Each number is 128 + 24 x the weight over its row's rms, rounded and kept within 0 to 255. Layers, rows and columns count from 0. Numbers have three digits each. The size before them is the row's rms in percent of the matrix's.

# layer 20 attention output, 64x128, rms 0.139, rows 0-50, columns 0-127
096:120157168090094091148154183130176118136125122125162109152114101153138121098165119154113137123110122107121080134111148118103162114127115131128157132143130155108149129181132149156129121162124134131145106131107111150107141131122112112107102120157087133122110118127117123153155157117161096135139135172181127138145159151150080158092139123142136130196104153153089143122128157187157143096107
091:133113099143174166093131132116127124106086129124149145162097131162144149116126125096127099154093149158147073144147138144082162129119165097118130161168091102091141108119140191165162112144172104126143140118086127136104109128135110151144102144114140126157135113133144143139136126127103133136133115150138159126154101167142164115126120126110101102075122140115170066154105153130110136135168
093:143112160119112130114120147101155104115137093151113094092149116116099158109170161151095205143104135138092132152105149128108133142152114075113154111133104163154087160164109119129155121184156160113112126096120132100117073154171124167114121137130130140125107133131123141145126104152103165138142097114123171121135124140130161155113143104118111151149138109136135163153127143131104110079168
118:179096121114150141132138094150163136104137190122140102123164142138106138129103182144136129120130103107107130132140129135136130137166153100120143125126117125124164122144109120153144118133146137120166091136122113171100137122099109142132080144145143135144157146170122155153154153086145093149122096152103123159096182129136173123112084146108121121113116085159173147157126189107136093106165
077:139152167139142169124100101138118104110122149097083135101145139137117126150117134160104125149179125143132121100145083140111116154163140129154142098139140125145158124098144118146096138130110151157115097068118159141143132145156144125113149118159121148153133134116141110102182100097139120112133128117104112117077164106125164129121146096126121154081114065107112131168126161117071091085160
094:152139107136157152131120123145118161166102162092150160171138181095165073132128132110133155114130134118121132136092169148147114138124117122083157137081133136133084124176116106113135160143146161128100140161184092150102181081147125099144147113138124132124132128155097113114089151119146088111106124120126097130117123130109149107109134175077134097110144133138164141139142156119137124150129
093:119149111147151161126165102092129072166141111102102112107128111100131158119095125138144099151168134113129110102142125145086139140151140148135135133122149131128168123124152134156102139139144181186152105104093179111167128145112129141151162139088110120159152143117136145077112108158094138128119096162122131092159162128180153130160147110111128141167161118171111131138120138165103116148126
107:145152144098112132138115136124109162144108127133146178137123115125119108160160103127162130108119146115116174153131160128142108106080105141099121178124139092142112137146114107077131134120099125110124157152150113129121136110131130129125143132119127147093138158139099131125068128127152129141150138103182123209113111073156090138133115152114147161126124149130099111088132133078191155096096
094:124155110172167153147159121136117133151114120114118131120112102110116185142108103120142066136148145147151132115113113122098140126133162149129111105122139123128157085117133123136115147115111117119164132127130144129148166117116128130089110134119156150133132114113133142073112163136115131160122113163080109062108116139116166095163121078146125079139193140119183136139127125173119085175128
100:129148146155083099123148162112177104119119158143123095109129167132110153079150124133095129131112163130108147098166114132134175124110072131157093142119126089087161112102074144119108136121122081129113131146112116153133132144099128136113135095142098122133133096145136143114130123125131089169108144152153152167137167093122067171120131117128115143153086173157114122153102110118118138145137
073:097145121163134152131126083133138143110133096133133153097148099086102129086053103142136103144143100118152101154126114072163103104113105103134118106146110141082132121140109152138193104130117136123155126162109144108168113125100179104153112159116144150113106162128095148070109131127119125143100143125121112088095151135122113110131112150102113124181115093127136135127132136160146122146149
097:127134161085124122125134152154161156154109154116158159172116130162154110143122116119133127124077134113155116111144132135154108150137133172127145141110142157131113145140128132135122136121140156136128110094126139159123137148125114126076117085213065152110108126137131082161133115103165079159125181143143119149111152110119106125151170098158158155136130095160142135136148145085165105135137
085:158083065119160130098104112123153144127116140124142142139142119108162095134118168094132164112088087134091120137102169109118131117124133099098144118162114135164139148133115099111137137152161146114143131095099145107119087126164128099138149149101151144136111144118132125165112134160113143133165059097153134127166158122103163089157102167087096102106112137132103115123109104120125166152116
094:129147147141126113086121091158140173089112149116128150132156143146170145181104138108169159101105111161154170114167117129142099144138156164138112104151150114133130117077145129117115134110129124089131117097147105136101134134151117120121140105134142135150092095134158116144148120132136121127056146086123113175103153110115140119147097153075140108064113145109159112118148135105161106149141
077:112175110138111132122145117067142100179114111112129114140118163073125166140126131110183079170129121146141124146119138117100096141124170116137106129144112132105143101147132122134131116098140104102128134122133124129136087141143144104147161099095165124122105163115152110147103135151156139098144112068157130133109153124117108114148125112130086193137156121177082075145146135102136123110123
111:126169188106110134154150144132088108142148120126095112137132126166080146097148130132097104160166126107111071145123114118093161118154110083125141106112113152145137134119159152137112122139147107156140138107093151109175106146131147120148136130123100119117117129087133118100149122139138153099120104112098157068129130175103163103130136130160123112111113119098119113150094132144044149103142
084:120101098120135137074120063116097122140177143130126133121104102110170110183155136131153102106151092130132147136131122113109133130120149127109115110168134130121131131127155090139127150141142184138119139145156157132168144112110168104137150121110115159120091156094137121117095146171131179119147100102119138105145149125145102102161095164118106093145139150110111090151137101118136174159074
104:106112093133154115120135122124139105091140116142152110134134106118110135100098120118132097137141137116138102159118130100107134106092123154130093140141127136097115128127146140097113107136107082142157122136116143121126121119132111122139121139134088157111127155131100115119105116132124117150110066115129090115174102114176155117181076162073145098082160209112131086076158119138136161171110
083:118148133162151132131098151151140154110105102099135129157106111160166127121103105133091121153117116120106144135102133129126126141149125125143154131091119130146121139153142136095088116149130114132174154128105126149119154109095095139096123094137116140149110062132179119104131146147119099155102152108129122089127109171079166052149098143137108086111123127147160095148119109164167119174092
085:159112120146119140165090142119099144097142113156114111114150138098103107118100167120092141147159141124103134142136143154134116129118155151123146124094153121177085137127121125086072159094072092129138175147109128080118115097097138113182159151090138119120128123114126150109125168138115139099141127105094089136083151111125130101165104178099140133127152135135128133077137137100148108125124
180:193099131088134108113139165120108120121118156192135128132131090136142160149156137120116148107125129106123130105131112126146150117179082117122168127097139182149135162152144130157140134135151145121165137107106119152098106109133092148113081145105129152149170164163102163166150125073127115160127130197143124127124133125152124176132111098152142117138132149118151163116113143130124101139131
079:135143083132134141144092112149109153100107144121113159142148147120128124175099106080176094116114109171151130178163141159127126120105148115103097108156077087074135105104114154132134109157147090123132138130122117121125123144090128156063133113146142140144126102143186170101107139146106125145108106104098177114141117167119165123117125133101123120117153110146154127172126109135129129147129
100:135118112118156134083084083145103132121122109112141174139134099137139135170102129122159149106105121147107133107128128119074143149141139133157153110119157136172140163133173107128095136161113146128113137161114124112138124121083114150130120078193115117110112102132140102058111104128162123121111136131102148091105164154110163111107137123121108139134126105145128115178093163126119103140192
155:140120147117136118097114127111065120134138137158106128129112128153126141176183151116138150114151166115147168110169123130139121123102100125146121161098155118177148126104129120129119167081071112081121107084125134121148105153141154135121128122129179134119119141127130128129139118147139145118111149153098176126090091142169137128174128075180167132138139110160167166147142123114125102147128
082:107145122184162182134110137112121161101134088147077124098123185143130102098130124114125138184156137141107143112137108147133134129131148173131166127098134134147132134141123146148120144087097158176095122113065126127177147126142159107126156159133082150117128148101100125111126138124171136110131142117118162113108104161148105136108130131154118154129082161119112109123108093148094139101103
101:103140116162134141122109113135142143113125139106144120162107125118144152142098112125151066132121103129069092157134152077128146098125099102137101101146091146115121155133118154108119074148134097141136117164103088152090152126125102137093110113149111145155123131173145154148094145091156083158134140123173138125161143183107135087099141145115114108146125126137123082145114146142170162119110
093:190127131094130165117071117133102142121104125122110153136130118117143127160168118131120162121098149160111157152135137142131086167115142162126137190131138106152127122132122112097110142121144124118093161116162133144112158096157109103129140135152136099081108130123079076106137138124151132123123168116106151116096095143116141134139174096127147180117147103137147118172117129083145097149177
092:103153144150105121158144127145123148108099117110132118166121166138113118114138117079125137134136110137138134139143111118186098106167137147155098120136079122118171124114114173142137106054156070153077100144137111128118159117112122093117107111201112079168114118155143083133121111131143093112113130146152099130101143128133124146118132096129098160135124117129142115115101160142145090111135
102:109121109123114114159138119130150120126145105140124146119140119150117106089117111129128117139157128114166120106185106121165137118149135108139119129114135114083149101122091122198186132105123149153144126090105168108188098142122167129147127144101090129099136181067094119131168110142135185106135141131135180116140124146113096143123143115143124128118102117131106130149079115093085139111138
130:087111107158159118112135159116137107133130105103116083147090124137133105100139137120089138150129134094131104125126132151124115109142128170127127133094153144160089138129138145107074138098074086165133134127107146109170125146106162129135138130121102141116139107104132104081136096149095131108133105138085084084110108086151133156150088150138147156127162109097149163064120140125112141151088
128:121109121120144134107094113122137122090112129127136131117125116151131127132100122141137129120122103133139119134133118119116129120138123142138123097154120122091136127116154132142149116162152147168101118127164138149136161102129106104176119153108122095152168150139099112112119113109070130136135137146129098158095139098185137185154109149095195167110127092114138179078150209084162105100151
083:115106097119110141134144124096116103160182121130096093108120137092140149165157149138152111122143117114111103147108135108143115112098110110110132116145120162149095145147117095098130135117107099133093126134105126124144115143138174149129122139095165160090143186117119170163119125134121164099126122111171155137186121139085087127107142167147125078142097176132126105117160092107113177107128
114:117133163114148167111090127092122126126115091124135142117100107160123123101155119126111159145130101135122104164098126102111103107137168110111123100167107149128107146139150132108164104154142126113087096118171128088137127166128144073168155109150123087139083102093135091100147099150092165101099152071123146149108122174139142111147130147115133163091117115168116100127130127114126129093122
086:133148134147116122161136114114103118184141102136128140097161138091107120115118120160145137131165145127136139152096136137120128133134122127106128121102135161150093141141142129109136137124110097141106149127161149143113153117145105112163138134135123088080124140096106114154157118109118170083139100130116086116104103118160124093168048185115133106117169176136155116075159100145162137160084
109:165120123127085077137148140129115126150108159132128120137140121109127153152150160122128115118117141120167141092166117145125127137108141144155100125105131098122180101103112148152128123107102091133150139159132121184097166081138099138159121150122105117116162147143080135145130186092153093130159134141154097137132088140139088140150100094142130117129169137133156186093133101110138137155076
096:148124086098148128172141141171111158122093164119164113197116142111141096147107140096141059114116124131158110103153104119119156171133134146145095148144131097095176108094141142157125122112124142157129125127111114166111157085139123099126126150117122105141148150136097140169179166113155110100153137150139110125158092105147121105151143151112167129088156135140145161107128129121131123121135
104:149062118110114087074134118113171118098134152124186109158133117130150131094132152149114159122080112161123114145097159132109123152163144103137122139153104123107136117155125165135151094148175110079162103118124107160065127128171112130135118117147132134122141111151132093164129138088167104131134097147170099156160146122128151135098141155097125100117130142119142105142145158140137147133133
106:106112142157106138120134129105155120135160097123106118115104132141132115112130140143139103167127092143111134162110128092141108121136135104117117111180116130089087134169130113125151091140177161140132099122139163127130143124150163100155122175098116110122107156088108105174153132137118180092157147087150125147123137114153066139142142139122118150127146148064099116084154086089137127087119
112:125124124126119131154149115122129112125154093131143149098137082102111134099099109153130113126149143151146146128126141119145107116097096095143100124124136101101117094103106106128154130107107101139140138142148134139127118113113134176120140123093168125117163152147123155097089115136103114139155146166085082135063139101095107114076140125164130126152158095099158190137124164151143055121167
092:098095124148151086062140110133130113114168109137150090129122081146145125171128135145126141112133160154120142069158117144108136154125117101162119128104164114156159115101119140141091139098094122133153140090126140129138114142136112174118131107142133144109142109142176109108148119110138117162115117152126138088166089149134162122136149096143118063128162134122165118135157093146104118191127
088:123101122115115128102141117090148080163162122154136140107108088116136143121139127153116143123109155097132118110112130159135113146151127172157168169074159134134122119155136166117117131137108108132142129126112140109135110170133138131126111154082151139136138135109144162141116150139112176115118131118137132099111093095111070109154112142141104091130106187113107105105110093120086159217112
102:121102107123153125163127093145101133126167139141103103099161147143113087144116152131130150090176162130130136136137169168150120108110114118109131162095144108125102093154086096132155169101098121163160119136102154106151116137101125143125126136140131134136102122136140150124099150129110152140135134137117166100159100169087101144087144087159102077140104152116118137153104059137102134170122
094:097116140132085128145126138091145079129187096149101099109130104142090152091128141140089133190124086136135128131120129134124118125105142155102129105134136137123098117123145105115155124142084146098172118089115137085139093188105168146105128118120147116126103111105164153147156129161130150133137126118127150124116138080095072129122165116170137143129101148098103135149091103112103151139144
082:127157161143103126169147161138134151111111086084107112120133119126099182113156108130111162146124115109150105150104137115128107129164125166122117135134096134116139114168118155123135109127170105154107141120160155116143133119131135100168162109147123073099116130099134085095130084166104179136119161081102167104119110138102096147115133102122101134100103129138115118119116085130056131120136
085:105150126143123113148127116157150162123132106132120109129165149124136122141073092113156132130144135143102147137141141153103169126149136134146170106124141129148126135146133104131098136138144143126156172126116135110150142104078132138134132115142125103120143111124121129095148144165136106152112127141147152112155166141038115132042156104129079120160081112111113083158095162151107137131184
075:132103099163172166122123140090162098128137095129092121128103094120146146058121153137066108167136144142126168139136157153139099103137129136128134110106134152159071111167138105115149132128120121118091110086145130125106099138148125174126152121098173109132150135139108158115135119142131156113146109144107090105114141132152148141126159065148082146127150132138135132150110114138088089117141
089:119152122123154162148110132162093169061079124111142156174084114185111158096109111074113095145127138118134147116143123106159139138136109099125091168147111109116169123110122136145148123139159113132119171122114144119131123166132120122077150111108134168113112116111154149135109141164131119144153131122129149145106146137129139110081168111142108144128123089154126130169102141139124150063116
097:160166175123077082160113150130105107107107130162125153115136141158088150105135113121107121155173143130127157169133139108147099101080095130138102142152131111149102139120120110098113115110089103095119110145128080142096156118140128149116114123132110156132137127154133134159113148092158127138117195079141132137080110131128083124123148118130163168096126112111136122135123124094175129090154
101:114133095162164125147149149148146205080095115124177106188111148150146104107130138061148126136127144134127134110101146122151155123111124133117121172114111132142144140108099128135124161103115081146089125135117109120126150131150121136118145135118115130118115131144120142137125149113144139125141105142159096199133084086161113146125108146117122140115129149056121135071129142138133141092098
153:120151158127088091116159090139137111144129113101130140077156098085123117136085110156143139070135127149136132145139162137115074150084131111122098097143145116106116093129129085118169123146121154126128160120166136138087138114159098130145178123136133108119111086139132103112106149137107124141128137126119142115181164120114116188068150124113110120165105115108113135144134114131091147116167
098:149127152144091088106132116151133108106119133139121127103166102116134177138104104164116150127123112134164108085152130102149146150157148153138112119133152117103152099130147114176156132086155137108119090143152102109129125137143157150166119114147158107141162130135141140114102093126142142114126081176107113141118104108114147071105095142137082080100131142142155118165106141201114119162108